config = dict(
    n_layer=14,
    d_model=256,
    d_mlp=1024,
    positions='rope',
    rope_base=1020.0,
    rope_fraction=0.5,
    bias='none',
    parallel_block=False,
    optimizer='muon_variant',
    weight_decay=0.072,
    decay_fraction=0.929,
    train_tokens=174600000,
    steps=10657,
)
Each number is 500 + 40 x the weight over its row's rms, rounded and kept within 0 to 999. Layers, rows and columns count from 0. Numbers have three digits each. The size before them is the row's rms in percent of the matrix's.

# v: layer 9 attention value, 256x256, rms 0.112, rows 84-167, columns 96-127
# o: layer 9 attention output (transposed), 256x256, rms 0.0959, rows 84-167, columns 96-127
# q: layer 9 attention query, 256x256, rms 0.104, rows 96-191, columns 96-127
# k: layer 9 attention key, 256x256, rms 0.105, rows 96-191, columns 96-127
v84 092:539506525494499466459514546529503492476441485488615452473471555501477530482468502512496481447537
o84 106:508497509470516511562484484453426478526555491529430613540499519497487497500482464460472530546494
v85 099:442513541491458533474542476527496597455484502464550485489497464497517499502527488544496440445564
o85 116:545533498492437501509546518633504507535487528448484514539550459411501566516563487524481497556448
v86 095:439561483426540500515486482503534436541533423507468484472466519460513588497533498537516551507445
o86 110:525448510549465532525544510513536463472454485525553486484462472497440462439484379492515466493523
v87 084:490477506480474494481507527503468532514449491501524482533519541562490436572486537427499498527465
o87 093:508479508594516497429463491508501567510492503465503535508526395440479500491490503516567397452466
v88 101:481481539460535517543486443471451547479485495485518520471515570488489525540491409434460463451519
o88 114:412502487540512446532507520495539523553537513447451446481523491534477490575468474492501487505463
v89 079:563460523539481530477546506497480482384513483520478530590534469503530548427468470529488525525574
o89 093:505403464476552497468482552511468479547511522543532524587509431429531559538509531480513487466484
v90 093:493482447401578467535570416460540490487488510506519541463464491515468518523471482480506496509478
o90 107:447584514491495498517563525525415513513499465514522522433483516500459489515486517558534494511511
v91 098:494455489493477502467472507507470512482560454442529536565477481449493512509495472473433501469544
o91 114:560521520499432527512477484572476544521489426479462536465531481461559554490419498480482496484422
v92 086:496470443480549526522535505537512526449463508501483518500484496524470512533592518433529511598439
o92 098:498446488508510492451581550427467514519445457553537491538469462521516509514542533515502501459466
v93 101:546447537507483535459508449510523504479501422525496524468558534534511480508502498538479465564424
o93 116:502469460485532445464443573505499535404463451531529511403473502492506506565495487551563484508580
v94 094:552495447497533486502526458440487511535521514486470522504452475505539453494520507495500485499564
o94 106:487483529523454449453422530428530457460518468491518527526527576565518474538490459551550553547458
v95 086:514490514561514584474574507473467474422573515533496555498494480549459509524529495518498509560450
o95 099:533493416512541454429522537557459468520498499579493478535462456482484515517557473451477537479484
q96 084:511493561444516491562467520529505474464608509538449514527572454474498469544553484471509485483512
k96 145:490483548502472512506488479517519502562566491487402498425530466464466442535522493453533538541525
q97 130:523463474545506469442518521466485525516427466467552454516469512536518537476462479524453511492460
k97 065:489502460504471525507540453510470456502554479566478494519518530421465503485542489501546475553537
q98 087:449504439523514560459525482557497478487442531501490539501481542527580461516493477499540464453564
k98 075:582535474455494500526488512466446521504511493489497479536458496484522591502449529475482521468493
q99 099:481487456510485509494481481500432474500423484444561510514487484522610490452526535540490474495439
k99 116:505513499451535512489475541457462568513455505516539429539481488488552451567514487491511434453533
q100 097:563485434496491513454503541512509491502503480433499494525519456418463484545563420422464479545484
k100 089:556475505531557433462496487520500541548422542458533539560466479565508549463456487533444529480464
q101 093:505517519543491488487501531468423495512519510425514470529483494523568540473470445507452536492470
k101 104:453483467471573470475445482503495499525536507472540459616550441538533520454480465512467516529488
q102 078:567483465513510462478502526468534524486504452505507420563543418483544485513484454521470524490522
k102 086:473482547558477520527553514542508481532517499477500540510548491538517455451594515505480572508477
q103 105:505526530537435514542503491506519443492559492521501508484531427470445457523521552506550496534506
k103 112:492538531500422508547547546504543508460541472520445543461560486486508495546528549462559465572533
q104 102:505514475461445511640544494517522495474534491503505520540530429414459536496510473517549518556533
k104 097:558474497505475505424493470550562469466598480535411486496497559498477496522520563551534442519557
q105 090:409531431500515516573483521523507518528550578465490386541519524446566498500531431544493576578470
k105 102:507558490501541528470468517453477498461445520527563471530479521560534523523544462481486429433462
q106 091:504484453427489491455497434589536451554451444443539583475465585500497442505489491461510511505453
k106 090:379494533506533548558525579495447523536586488541493508444514508501539479505469499470483457485577
q107 099:430569484517484516534487491508537500518514550569541487517475567465493504556510425436502484582487
k107 094:525476526504472454478531499506480544472486524518469501445501474504450518508474526462475511508572
q108 093:559560479568494465544500505562459461527490509505463507445520512490543508434488463554476482556498
k108 087:472476475514444568622540494518425508466432443472530484498464481484470571517542494528487483447524
q109 105:563507489526425506511510549517487504439537538579580479531467544582446486520486475500500453434480
k109 100:484504548493626526537525468481478461532523460405518532568533437434474455528506456457470529539515
q110 097:420474529537508571512494495559525463623548496532489461534559496531522441437448464475459468563521
k110 097:544533427497516473522547492470557554436532551521483429478465451523515465477525532470508599524506
q111 095:489536525512461479509530438478506531529399508519537427560441502492463509527445472455465529508552
k111 097:471482496524579505446411501523506489568645464509549541466470592484482506492506518534546469477452
q112 101:559406524558505523448426492570414544475480469500545463388476545503546467522498466511439474504473
k112 096:440450503435450478523562522459512499502458532484546492554505472546537477555501538459514501514528
q113 093:511575518478523473573481486483474434480520536582507509561523519509436508496499506468518505480504
k113 089:519506484459429547488537496512515509450462540472455506453458473454503496462523512549477517536550
q114 094:468552520453461444483481445499508495531559485478514454571493504483511525421500536508456541482500
k114 100:478508511575470514540460478456528366439438530485433563484532474529467540483465495479555505515546
q115 099:545474505436523481471583557487517478538485464550475458517579489491490500517523478550433513491455
k115 094:439550521551446510517523448458468484483527515546443481486578457465464549513537445519492467463501
q116 103:493432511420499471444529495507417513573478494537435486479545500516423548477506537482477544513387
k116 094:511511496482495435534441522419539464536526550454469479491497516566557491526471491549499455524610
q117 095:511581542551516429496504509398551516575548505426463535498476488508494509527480430513471535504482
k117 100:500547535540475520503506487562569466492457504497513477545501463446559439463585515609496565471570
q118 092:506497496452533516501491471534590447526456560507476482433502449450553452535496436491442510525490
k118 094:483490558554421443513534462522500506499529513504413523469498521461428458497473567473483510497523
q119 093:491417478524433516506463470543462474452480533507559512406473509506507511476511516470532548444498
k119 089:569541563450497490508471527444525521440511470446541464542501512448476487482530501468471525479427
q120 087:557537547453524472604464524518449490559490495509535555466514415472498457506499474533426471480514
k120 086:544547491575498461495496456537476491506531539564462455528527523428480502453545511512498581488518
q121 094:544485552451502548488464495505517504508542530535509533486509521520514456451484554471444519501478
k121 088:577512467491493455423524567502456547449451448419517476494521477424489487537505433558458457514535
q122 092:527493450535567540441577477546497441488410509527498481485568527559470566559513457396485453526555
k122 091:463516513505477470498535515499526533505588502466447514504442511455536492476509449535510456516503
q123 093:541462492551485494492486488563551478577504500489541535499504580435565486454489549459553546577505
k123 091:470528480469486506496547508478461538476572544559519517532383471522491502496528460504491423437531
q124 095:535467537461481522519504507575588469538521511610495527527565497477496440463464496526432515455468
k124 091:524591437489490470528503464516444577501480499396476491501460534534487556495491538511502498550544
q125 096:409540522497471526495486603475543521541520523492508402552424447529477502515509507560506493466516
k125 096:525488449528457440539484471514536597445489525546484593528568470511476488564476468436470548527445
q126 096:469574458548434510560476437459574514484404491515515522571544443487501469450489533479455452528463
k126 092:482484501505565459522519501500527492489633535513560509469519478520571526518542536540558528540473
q127 088:498378496512503537497510517549502545484498488581599446515541422505494469540543426494547515521544
k127 092:514567510553574495512588553455472474495459490452495531444496469505516559498425484529478501435529
v96 089:481539525601559517469477491470490517495500472537453483456519464463554485499534490556537479526514
o96 094:472451514546542522494546498460551476484473488574503470449507487485552543529590451483484455439484
v97 093:484362492492533524557506485524484563517531543532554543579533497508506476451526559473507485514407
o97 100:461560470530419487560514517502419506497482513534508501541511568537483489529473566569423473517460
v98 091:514518523455512479496474444506493485568558483465479499516510530444558446482450493448483500590524
o98 094:543450472512594456547502505530463450521549515364532496407510480531543418539471538422493485562530
v99 086:455529451490555510568562516455449531481441482432523582539494476484489514489499473528551462561431
o99 093:491484411484473470552565513508527485460513489444507588422557442522501470517490419455488583527551
v100 086:426564534479503457504522522528438534489470489537508552464478439580533464486503479533478451464500
o100 091:491594474495511495490461474523475555521514452530489471421481514536502511502491518516450498459541
v101 090:509511485444436513475443424502513505482410522516470522517447510561473434541506545449535446467508
o101 090:469528419488463482419508442524544489486539528463534435481511561498462531422565560484487497480544
v102 093:499560539462484509484465489534569472541549412556524531588486558514428504454513417551526460473525
o102 099:481482521441527457463512491463484522506521457545453479524534491535512497393544447507538479459554
v103 083:557505461561480461458486527427513509494568530420510545485551570433524399468486566542504450533502
o103 091:543424543506510561486518502479562588488589528402518583505472504467491376528508514513449473553514
v104 086:435471482488502508475511453530530516476546492488537517509494414515505473529492424508564510528566
o104 095:399476487498493493487491459475520466497418478540585463548544494459566512450471377546525508532497
v105 104:505529491536423522457454493457472545498551496454466491521542513472546423546433568471507508470501
o105 110:511494471528451535465476500427485469517547528443553489475513512434541464480447539504511481463474
v106 089:447469505541388473533472544492512522597509514491473467522477559536502482472478581550494501429478
o106 094:554498565533427520556468481498534532570523453525468540516501571486526469452510481508565468448508
v107 092:542492555542460535511518444501557512553562539477547510552494526470549497488522535467501474530459
o107 099:496410475461511449487495491543514501527493463450495473572409474464468473555642515497519475492427
v108 086:522464472505496428476451502504490596500563507497497496577422450498468522554458510548495496541579
o108 093:464521447529498447459475467527431545545529525534464518535443509372485521506492490510538528485515
v109 095:522480546471553480533472487512534513483511531467489560589497532425493553525427485452490491495498
o109 099:520456494460487482566528449514543565505496473431445522466503568473563522540524523469487549518428
v110 092:443503491532481498501552477386483512517602545511516587469488533504478557457476558483429461560548
o110 098:519543543519467450442489486497469503458580465471455474461479455550412470447464510506513455564525
v111 092:486561574519511420546478523460437453424458523459439467508543502473518425441532494496550544559490
o111 097:543473522492495503521445482531504460493486500502505534463536439487479492484514489419461493479495
v112 085:538440479509458472461489502493466509467441517537585472471508556522471462548488494536448518442425
o112 090:497529541515501502425448519511481504463495541581540444510517467498415494525478566518502565390448
v113 096:455525462542551562454483441445435402488508502453532494512566543505509468467485494458458477417499
o113 100:512538476462509558445542503502537448530590558499503529442497497502514482551520447496492549519514
v114 088:520430457555479509473570455459467515462519500468465520433465491553481443543530533446532411571518
o114 095:518510491538513428449491610471544517450458477432528474462478468592500407496518490504532444503531
v115 089:521489458550438520480445460581499468475467514525461461493499495485505521445538422479470557512475
o115 097:472536451523486481464464458560503491455528530439477546565446444451558487486504534439490483469476
v116 087:465500457534480514531530391537469418547571448576542563505495522492475525501454526491473558555527
o116 097:486528518534513518505530466500451461575495510582540464521510483487464526483456460545505429514507
v117 090:449404488527508501449509527528545507454493544497512502465539503510474517447528465499505547506499
o117 093:473508497525539486476481456511451551463489466463500495508433444492517602507551489501471551549487
v118 084:505591481479486470373538460480536514462523502538424552501547472454523512508528434448527516519491
o118 092:520476434500487497503453498495517538507473553440507555548580470425525481570504419530500499537470
v119 101:476424548529482514461480533372506532567536472495495527403567474425549481491509469441591523420523
o119 106:492517593510554492540539512507497510514450615480524485473555467471546465481477435496552545500492
v120 090:489494502460527481477494555487459453574514463479521535511498529421566491493474500438485462522418
o120 103:468425503508500483558500519485480523452461442466442481459547560461513415484549603481486519461453
v121 096:536492479532537586477473520480519460499445523502563508506482510518464559509445437449510413477517
o121 103:557502534550531538478548517554513470532453547465462568518512510487457486495441490566526491521494
v122 086:490446523467520421424455515472504449481442470464520528483594557511525527447523500521467497578560
o122 092:523462504415513448460493505441504553494458502560563472524493466526608545545470436521476521521504
v123 088:508509498538540474588481486472477439458442511470543536445494544545486490543519500497501557499496
o123 093:522556452564468571486540532495512377508485540462513504464447516589467434560492510473488517512520
v124 093:542563496467529439535517463509498469558479469545452528505480491431509510477446496513480588537465
o124 101:486495468504501475588498462445476530468467522468515574518469516530466529552475523540518431485484
v125 094:452529476428520541541514540509475471581575583483502515431509555510448481508516456515479475537478
o125 105:545526468491536478496452591499492470517531475449479483465531553481465524539478545526478516587485
v126 091:573516513536502517428478523549518498484473454487545456489444532508487525523520439539434575464524
o126 100:502499459558490535505520482571453481535435464500536488498371488445540491503465398484414554496526
v127 086:506490445459475497467472537559533487486519525508488497484453473460514489485526519552466553498432
o127 098:523522510455535490523433518487521502532456526475469492447472622530546499530523579491457527525507
q128 082:492466496512465452418435466475516508540477521509519463517444514472517502461541498458494559465552
k128 104:443442510495507472526499461502475497477485521476452549531515512504450522491481579489488561531501
q129 085:538542534504510489522530494551551517466515482444506468483516518443464480521513429495491538494507
k129 076:550507417512509525470410521494536522466441511465585489426511434527479417496528495482473530542539
q130 078:555487484508491495449561529468518557583482536428507486457470526500453466437525508514490524478490
k130 078:548444486546481593452440410523524577444513538513527480589537529524470488486518478518505468546515
q131 087:600488500425511510575530489532486532521535468461461538453534518466485515526504409491485503535573
k131 084:545544462512502524475496510484442504522509471472505460454458524503474430530556493459458500491490
q132 085:507512525482446510434475546480461483454558470486531517527483434568494510504459571496500524506479
k132 086:386458531477521412576497518548476449486512505483544508527550504457498473492469563500497522496517
q133 087:546481544516554473545527470487478459541487539472489455414484562398507508532563465457491528542450
k133 088:529500494564382518443552546531469536442524476469488523555438607472482514478472462504537505541547
q134 102:513499465477490452449510435472511477456568467538473509577517471556567526493433538489532556523500
k134 101:462538514484479504558508484422521528510463508542461481495518437545542577477543445522458489463491
q135 104:538465551486504415548520515539494579408516533509518447498537520493514549453483522503538485564462
k135 082:455504493540454493538417564504487480463570536493479467580518465468529429500521456446533472531472
q136 096:510502529502487462524502463530567547480499567526462434535495522491459543495583503465460591555519
k136 100:444446527514486449556501599535478412516446486537564480590545453513532557487561593433552529484474
q137 101:367431479548494463474498474542539503502482544471445554516457529580455408482442510460496507488517
k137 090:567563446506466533497475497409511577522490532421536520424515487583490574519483504556427538462505
q138 104:525501476502415477430472504441540493526460515503411502533531482566504450470436547468497482500450
k138 104:463500523561523512484467479541475498467518567452460528499542560480510496453565474536530533503432
q139 107:576547487450508528566528470447475529461519519452478493468508508535537509490470484504462441524496
k139 108:507460501551545526526522522505514419494499481516472489515462521485513471503554561469474498508507
q140 102:442475528521464498532481549537441523481510513471546454479486479534519470542543524484520484503514
k140 093:472562456557519481516482539553555540530504534507610535507526530491490418514517538461514457438455
q141 105:572464483513567475423523455539516489516451538546568454549474535522481457538504424589499578556509
k141 112:535544513561469545559540503523462503533450471500565490513447533486575547510497522500443514466469
q142 112:518444472456513570470494400486633521482524518492519472553467528651467534563464507540496500488456
k142 106:564603483460505503522512527508500509500450470554555462548475525610502501473514615503529422484516
q143 106:473597551491452522532524436401546592450510505491437592464524445464499467428404467495497484501472
k143 106:443479515434580505489554528501504516565510536490502536587433526489488505516503455453465451465431
q144 101:429418465473560463454530504508426495490457503467547403407540542511522533531545551469493521499567
k144 092:540521457411500506595529502539427524531558522534520452531522475510555474499463550535509490473449
q145 101:474530545468501564551466434590523492531383451534497547491490441559533519544518459500530531479504
k145 098:513410535442466394544477519451489567545498483537522443533551520486516449435519534542467520592533
q146 104:477405443564510564512464554442431498473515514589555481520523547472452503510515432532508500519564
k146 100:537459565472555462508491504476434502466498495602500505460500496543471498494477500511473514543466
q147 101:438521513507459464556469495468538519496543554588539454548561509454465516544496422547529473520524
k147 099:526595459523453513494473443493527507444475481521502489480555481550453468438517527562469493528490
q148 105:444429503531525405524475495456448524514548526473470523471553547421542503511480539514508576469515
k148 102:515473520499533466486415519498474466496509503432496468484558496578508506478467461491503453480538
q149 106:516525522555526445497537445534456589432410573593560493474471514532528537497473459476422441487558
k149 095:450503454449521450596520552566499496529442494483522523500561480552532476530533492452466519527467
q150 120:524570508515547415416449520551491474475514524540446489452411570579418504572527519577495496435505
k150 102:608495513501454481456477494529552473524553474488529394513417550564463537437444564511506509495469
q151 113:488509542504434518499486516472492564504492510446457506438509474480474446502454540472540510392501
k151 116:436469478515426493574512490426519503527523510480527537524496495503581474521467494423444457449546
q152 117:564532486509522474570492538483571483583449418436587516502533509606456514489488506517468443524505
k152 103:528485531482483489554487474523428573506479501512535456502475503548495482487563523472465453462481
q153 109:496546493436509444523561502564517515464541485442444474460528574539460577492555478571493471574517
k153 103:379519452533560505538506485571564519524483453537454483567458525481492553572537523506423501546538
q154 105:487523499475463499508484503495516430454523514548482471504512498482508469525502472442457424472521
k154 107:526557545481512502514557444467452462436510521463428578492535562496519450523448467473531513536519
q155 109:495439496559491479434522472474567552449519506483519438399522504536533506504534538408543500485506
k155 107:510473480517473483415497541478514437561472522483509481479505544435469457484538467485437505556467
q156 106:595521502513481487512560485527475501516473516504520543505532499523517463530521546523533540533587
k156 103:555467449556550467526593507499541508539474519524476507499461474520447486449431512520506587477461
q157 106:535517534500501532456504599460465505543537457465519472518495530514464527541483470423439587432523
k157 106:523519555520471450486421545496497492480467429610485550500517498475524450503503516475541462453544
q158 104:491573518508523545460534474523566569526488479543491529512508467519528502530509485579437518529527
k158 107:470459474469465519543543425551533485567411488523464488539451488421550455485493459518470423471484
q159 111:552469423539519561469593451508445462521501509600519518437505542560468489460457570460526514417467
k159 101:472525491523467523449492566548545496431570565517576534567506458615558488528456505484534449399554
v128 103:501521545437471523548544507445488508492474516555464477512490497518558464521478493481512502475494
o128 098:573494511480540522517503488526440502502436518524419521464495519497469485491498563460480507525511
v129 107:482495503569493494553578480462528536524477455507515504501527488486490468518509447483449462503499
o129 103:483452533455503528487526438471496473517496517510556541486527506540419516496377517533534485487590
v130 102:484492510504586512493506536543503487509560573476474493445482571435457447431448500493481482601424
o130 100:453478458571533477498442476502482555543476478482534464468626412529498502564588509490555568580445
v131 109:473507484409501540491481488457477461518562521554521479417521511585465407445506490473553494509533
o131 106:555512556459531460411484555610461484481482472537493471493545555483455517504456511523509445545576
v132 100:542476532485515457534511512490555473516537517566545422496489481536497507539515469550508555432412
o132 097:469511493527516512455495439501506505421532469419521488510567485505440520479573544479509552559540
v133 106:490523457436491556519437476500489433450528500591538494548501537507500542534556516482516500549501
o133 103:515509463526463534444508486489514507554553430510565457533484530377485572449509497550506519565514
v134 104:503533464478459469492480491464490483587452467450542529466489485542519493487522458480519516519534
o134 100:523539497421496525478499570473510492534527483502609466496472519442542465510524521576498480510489
v135 106:486428525505469500474507516524528428528531489549471493544501485537545464453505490530476488527415
o135 102:535542491502530520423515471441457559427452533443429508520478494456460507508503447468464467543514
v136 101:514477448488461571462500474518497537577510473514498486463494578517531535498460476464445518502438
o136 098:534506536507555512517501446464419429475443517479486470498554451544520515501542563532460506581509
v137 104:504535533534512489523522518516520472495469507506516481516548474518432546493542465477511476443415
o137 100:479487517475446485495499500417533581504420513525512532502539528582554462562512501490454476490491
v138 110:566497512424559501486488528573486490532485446525490483482428534484542509498531543512456560470536
o138 106:491543545543451555557512487452502525531500488511500525474439502541531469531502521476519512434475
v139 102:542486515521497416520519495500420480523472518520443481504500475560550492564493523563494530486464
o139 097:452447448499463467560491518480474494535486528520462581504494543534498444522519501448472497516512
v140 108:515463466535585462481480460536501580486530498496572484518488498492461450505455484549516519570584
o140 104:433531497533536478507526477524414473557552488501550519576510534484509545513521522529518465491481
v141 106:560458474494510589437484565531469476510455488526493488499504457557522495484528426514375457479517
o141 102:484452520530463499465523501484476463492601507460432508509506462514515559508437505536550404512473
v142 103:434529436512595492505514442469431519497494452532498516502515450465526462518459560421464507450473
o142 103:546495413531462551527449483515461519524548454583530566452486492447517466502446449555532465520538
v143 108:533522491437510488500524500481521633490415531460491475545429462508476479422512512423441496503464
o143 101:518509523557492478435436523481503499466520547514511596480541455534532557567461439534466500491489
v144 106:578442535525511546413570538412450550457488508518506504483502495416487514462526505595567509517529
o144 104:514588496537472553530432513477549497519494448470491509509515527515527482544526499487449447483526
v145 103:391511483431508583528461494501442528419510413507501444500512528492548408472498502485458464537504
o145 098:546472502501512511479529548512504453537479545531525419481495517450459539447573518477496460466464
v146 104:517542528540445458471458543528508538525558459445489495450442511523490533510520474512499547555585
o146 102:468401478494543422533553462517525506529507502575534505463516498546561530441506465499519465418531
v147 101:486552500459458537510519488519548482475549538533522497465479535516492528580503464485537439550499
o147 098:480493482434423535498472448484493482539540562498440469462454539427534432551497509491484537484538
v148 098:496504595515573473555484472495472597549531466476546533506454507482487493499452483491569544493565
o148 104:491509493611456459505605519523481549469549481393562539502497565489484506536502525428474525480542
v149 112:521485511478461476582483476499496461531549522445482495536562474476519521488485477448619503518532
o149 113:506499517486587509484491538531475442472421561544416472421525525508438474482494493456572508471511
v150 100:546532441514450470518551512437479504467487566490575461469522503476494524500469454446463543531531
o150 102:503491432527490427493483501521498487468490548515458467460536403517530478485476450553531407489487
v151 101:448463573438490471595534473466406529491540521508519498530462565504481505552478546546435455516519
o151 099:543475518434479471509545496528463502487482490545554439511561509524602435526450523478535515567470
v152 111:559541509390537534531475553467476532537553426536484506495493480518537490466492508512485526436474
o152 107:573635526532546573468541515546453534510484482537446460493497496480513493516516555457503509522490
v153 105:532548475563470517548538466530577558476558417483420515536510579507492515568476524519531515517495
o153 104:489466434469534561538607487496518503499483425496446506478520487415476466525503476510510495498476
v154 106:458563535498491531521447499524555475509409464490513542539538551398396487560473574467518542629496
o154 102:448482496497485498527564420428489496413547498539508431441419502459564549468445480488440535459564
v155 106:575451528454524543498456493436514483539495571432475556508502508467471495509536507459515538525474
o155 098:527466579496472517500462541559504550519523464557481407513537505553530504505535526517497550558483
v156 103:542480503552481558508462476507442539491578576490383502498515520475487466445508426487500480544559
o156 100:512474492526488476508453527500478454539482492453464597414469565543478488557468497464585520464506
v157 109:561515462603453527507526512465413456550509509491451524520496467497500501473506441465563499448444
o157 100:520435495468498541539469507508421484590505520464450452542533561577489554435565521515513526457528
v158 101:499516519502499467469545486483491491475557530479470501457533483526491470590557532474507536560567
o158 103:385480470492463501557511517502467494422521538444545442457564536419484450519446481518548528489523
v159 098:518438485569533497505490512486561569498441489434509499493511535470495467493445464545546452513451
o159 095:464439540551509481425541449519481477513536494517529433495501451497486499553449508517461523496513
q160 058:473460540490455477469463518480506468556538472559522514408512474513520545520508486474447462495493
k160 080:498452507526522444556453499518453507514489579470440474537583485475485568462539570494523536492449
q161 055:470492539536514448550574522485471479568507519461472540480601503512547428478527520463613486522557
k161 071:497507466527488487468466492467537526447487514475486473531415558457445444565489516487507502503466
q162 063:486463533532476483427465481476540521446501544565520486464414550543552432414446568600486533473534
k162 067:464503462421449497499505441486443460473506511507439478470473502512453465611516544402507506477524
q163 061:471529495615540528495482449444511565527518472491489544491539474540465455538552534482495532500476
k163 074:500499518509452522519522493574507427471477451576491458485461490530486520483452546515479460470559
q164 081:526409553561470495446500410462518483473513452504440505512478527510522557440473532529533561428493
k164 079:485486446492541504464475439468490492496470496506548478619493454516405493573471487460517456531504
q165 079:536558494509527523469504468523437550430586476489492564469499525545506463453458525537506508472489
k165 070:498440513501453446482481476512564451567469500534554483515469474498538499458552457537539537447588
q166 073:538515519528475508551431453533485561503529444576505516413465464464503501495469557584511556484543
k166 078:410431521475467463533444533505503506500438485497494490524494487549498511537492539515482476485534
q167 093:506564519479483503514458561518482552474489502483559464473488503493532448468521487526463457553494
k167 079:564460529522450552556459544533501522477537499549450505472484504443572498548484432475462439442504
q168 090:514500519495497478530467599600458524454486522500512466502479451538514496452508493547523524461489
k168 075:517508549503522456522557438571525530530530511511508497469511544424514499534442495392449414485523
q169 096:492529489493497531578464552516514539469482548424501479555508543529523463436516540468475531529442
k169 104:554482463460531521524509500478552471446578551538466525483504539464498502504469511511482480537569
q170 091:488476520459422499611537538487551533517527472494510555482540473494469498451510531453555469528492
k170 110:511484473488499467494537545425508501442558508468530495579519539457545466525467542456507483470524
q171 119:454484439437524506474523482580449505508453437559440501512415471525477550536550459551506497525482
k171 121:519490492488474456608559485535550527539483496503480542471511482521510476477543544523537434535512
q172 122:512527556554460450539508572483514567476555422537501484489485450559443553489431465496535563479565
k172 112:550495472506554500541430546508481443533512497489541471523375550535514524468461500489498495536500
q173 101:499457531518469469561508531513490523504532466546521481449616474412532568492496487405517529426505
k173 105:469470514496511437444449502553472555501483536509494511435538443559456520539517452458572623469475
q174 106:452447417479446506462550513462565538511467547510532536476539515444481498454464500520530541491509
k174 122:501505472496479474541545543534548500464521524479509520538538547494587508501551504474481455575473
q175 099:415529565498522543429478449500527514520510442512560484475486477550496472496530537502611492480540
k175 113:513534567493488518399536517552466530551563480500477513498542497544536446511515517459553492537492
q176 098:502562525528562508520429554473454488522448511510519479438480477464504494517501580534490544516469
k176 121:539485464511522494605465544488448428489486530467522499504532526482637560480495616514498519491537
q177 103:465509560442433444580505525573475505482574488528470504540499460414578504442495511511537496494510
k177 106:417413540455441442587533600566493429454541518471466510484483514476518468479497452526536523510495
q178 106:494473498542484479536557517506522520480523438478468462469509502461455516574537442529512410533455
k178 104:498481458525513474502538444501523531510453561488446556479528512517494521444538477499466561523553
q179 119:461439446411526426557522508547482469469487473520515516471505485504606589423454552581537506526494
k179 105:503492455443514517478470504557525497494446479443495486472512521519557507495489519567463525520569
q180 101:438560512526439524506516509537561502501510522473483531506542437485477481450433444423455422446461
k180 105:475529485520550519493450584463546485527510515499463438482543530581500487517511536428543454517464
q181 103:494524509453500485541455528482494495425590472480485473432491519449492448515510523464514511484462
k181 102:489489524500563472583463557455502435472541450463576483481499480524526559475515623495512471468498
q182 111:442511519523518499515471449459472495516457499515450543455545459436494591475492510513447452474504
k182 108:437509510470493506464544497481465504480598531493477509544533507516461508497443415524479491427465
q183 116:516528553481500490534514481534475502401456445526452520486508514427457516551547506503461507468508
k183 113:549514484463505436514542438528428491460452442486548537427500543557470497487575573555516557455526
q184 112:534494480510477487461403533492514519537516585488496528466521531526601451492519546487535467518494
k184 113:517479518518454553427457498504503489537540524433515466461519455493517492456443454544460539452508
q185 105:546523467464506471501424470549536489483468479427486451462458464521542553514492479533503553537471
k185 121:476492553496478516459458560635515526505443443490501460489532516513491515521512494484518528456546
q186 108:552520478498500500517462444452446572491486566450451518571483493541478474478468506508529440529544
k186 107:621443434524471433501500523412550521477490550568466526523518511521462451532514542461430445556524
q187 117:469481551540449476467465481470508546521571538408515468434513581498534473519460512490501553518414
k187 118:575417488512525576525485542475514564461476455399478501465431503439522544494500536502499510514510
q188 115:447470485503559523429538467493488467502558504504450456463462492470521523543489405479456465510520
k188 113:558541491462476535543547530402525456504535495568552513461517536516499537506473436550406545526538
q189 104:485464424532510514538569518464488512413465500546518524462515483535479574479473624531481490488557
k189 115:451464468494549466466554477502452509482523523519449459423484494542509588483536550521542525508569
q190 099:561515494497549521405550451470487503493505458513515563480535569555546464507487560468490471436500
k190 118:507461504494548495469508489405576469557540506465548538552567530529536444467533529485506473536500
q191 105:446493488481541509471559528457436519469443496454564558445600489500450479545524467439497525513585
k191 101:425558525523534453575497611449551540477438470529520564512519490435519485468492490508612500580491
v160 084:454519468497510454521531479522401483533521485507540461513524488530556539527533519509510541451498
o160 075:566455534513507523512495532578560533487494495510495506512435487541464496496416495538512436477504
v161 086:531461490515434512531504479496527521553573518482518486567536442453445493503532504464546513506462
o161 080:412479531500490541435499487480390475507508511431432420525443523564518570476531550535562521492554
v162 094:516530487485496485520441472500446521466439488520462560451468493498464496529531493466492425490454
o162 083:571463482514515469487510485448583517545544520478508493423539505483491527538532519487528520511490
v163 099:389470576533572456490538545592466496511546522540426531435541536507492478495492472386487484571459
o163 096:608510467475455511589467568443513508479519555518525515495408537442517457480424543584453550439557
v164 081:473517477452553535538460472532509510551516431512573483430447497573527469474473487482517533539436
o164 074:564426510521509506472506447485472523499478606408479566481524479476497527537489453545521483498576
v165 089:446521514481555512547469490494476445464397455542489503435498512478408558483458491502488540454514
o165 082:509478492462452542408479448507522522556530494545446511530469483507558514504469530485498483490521
v166 099:506472478483504523493558499535475472552505550485489557510538554547498457487524479555487467518465
o166 095:551454543478536497608529544537474496505506464519521428517400440466545536494507501518548535563505
v167 093:420425489460493471468504471534498476456496485472509517416483467533510487423552572512564405514528
o167 087:531524489492527531436507510499446506525559517433457521402497561511518496598531494471406510599480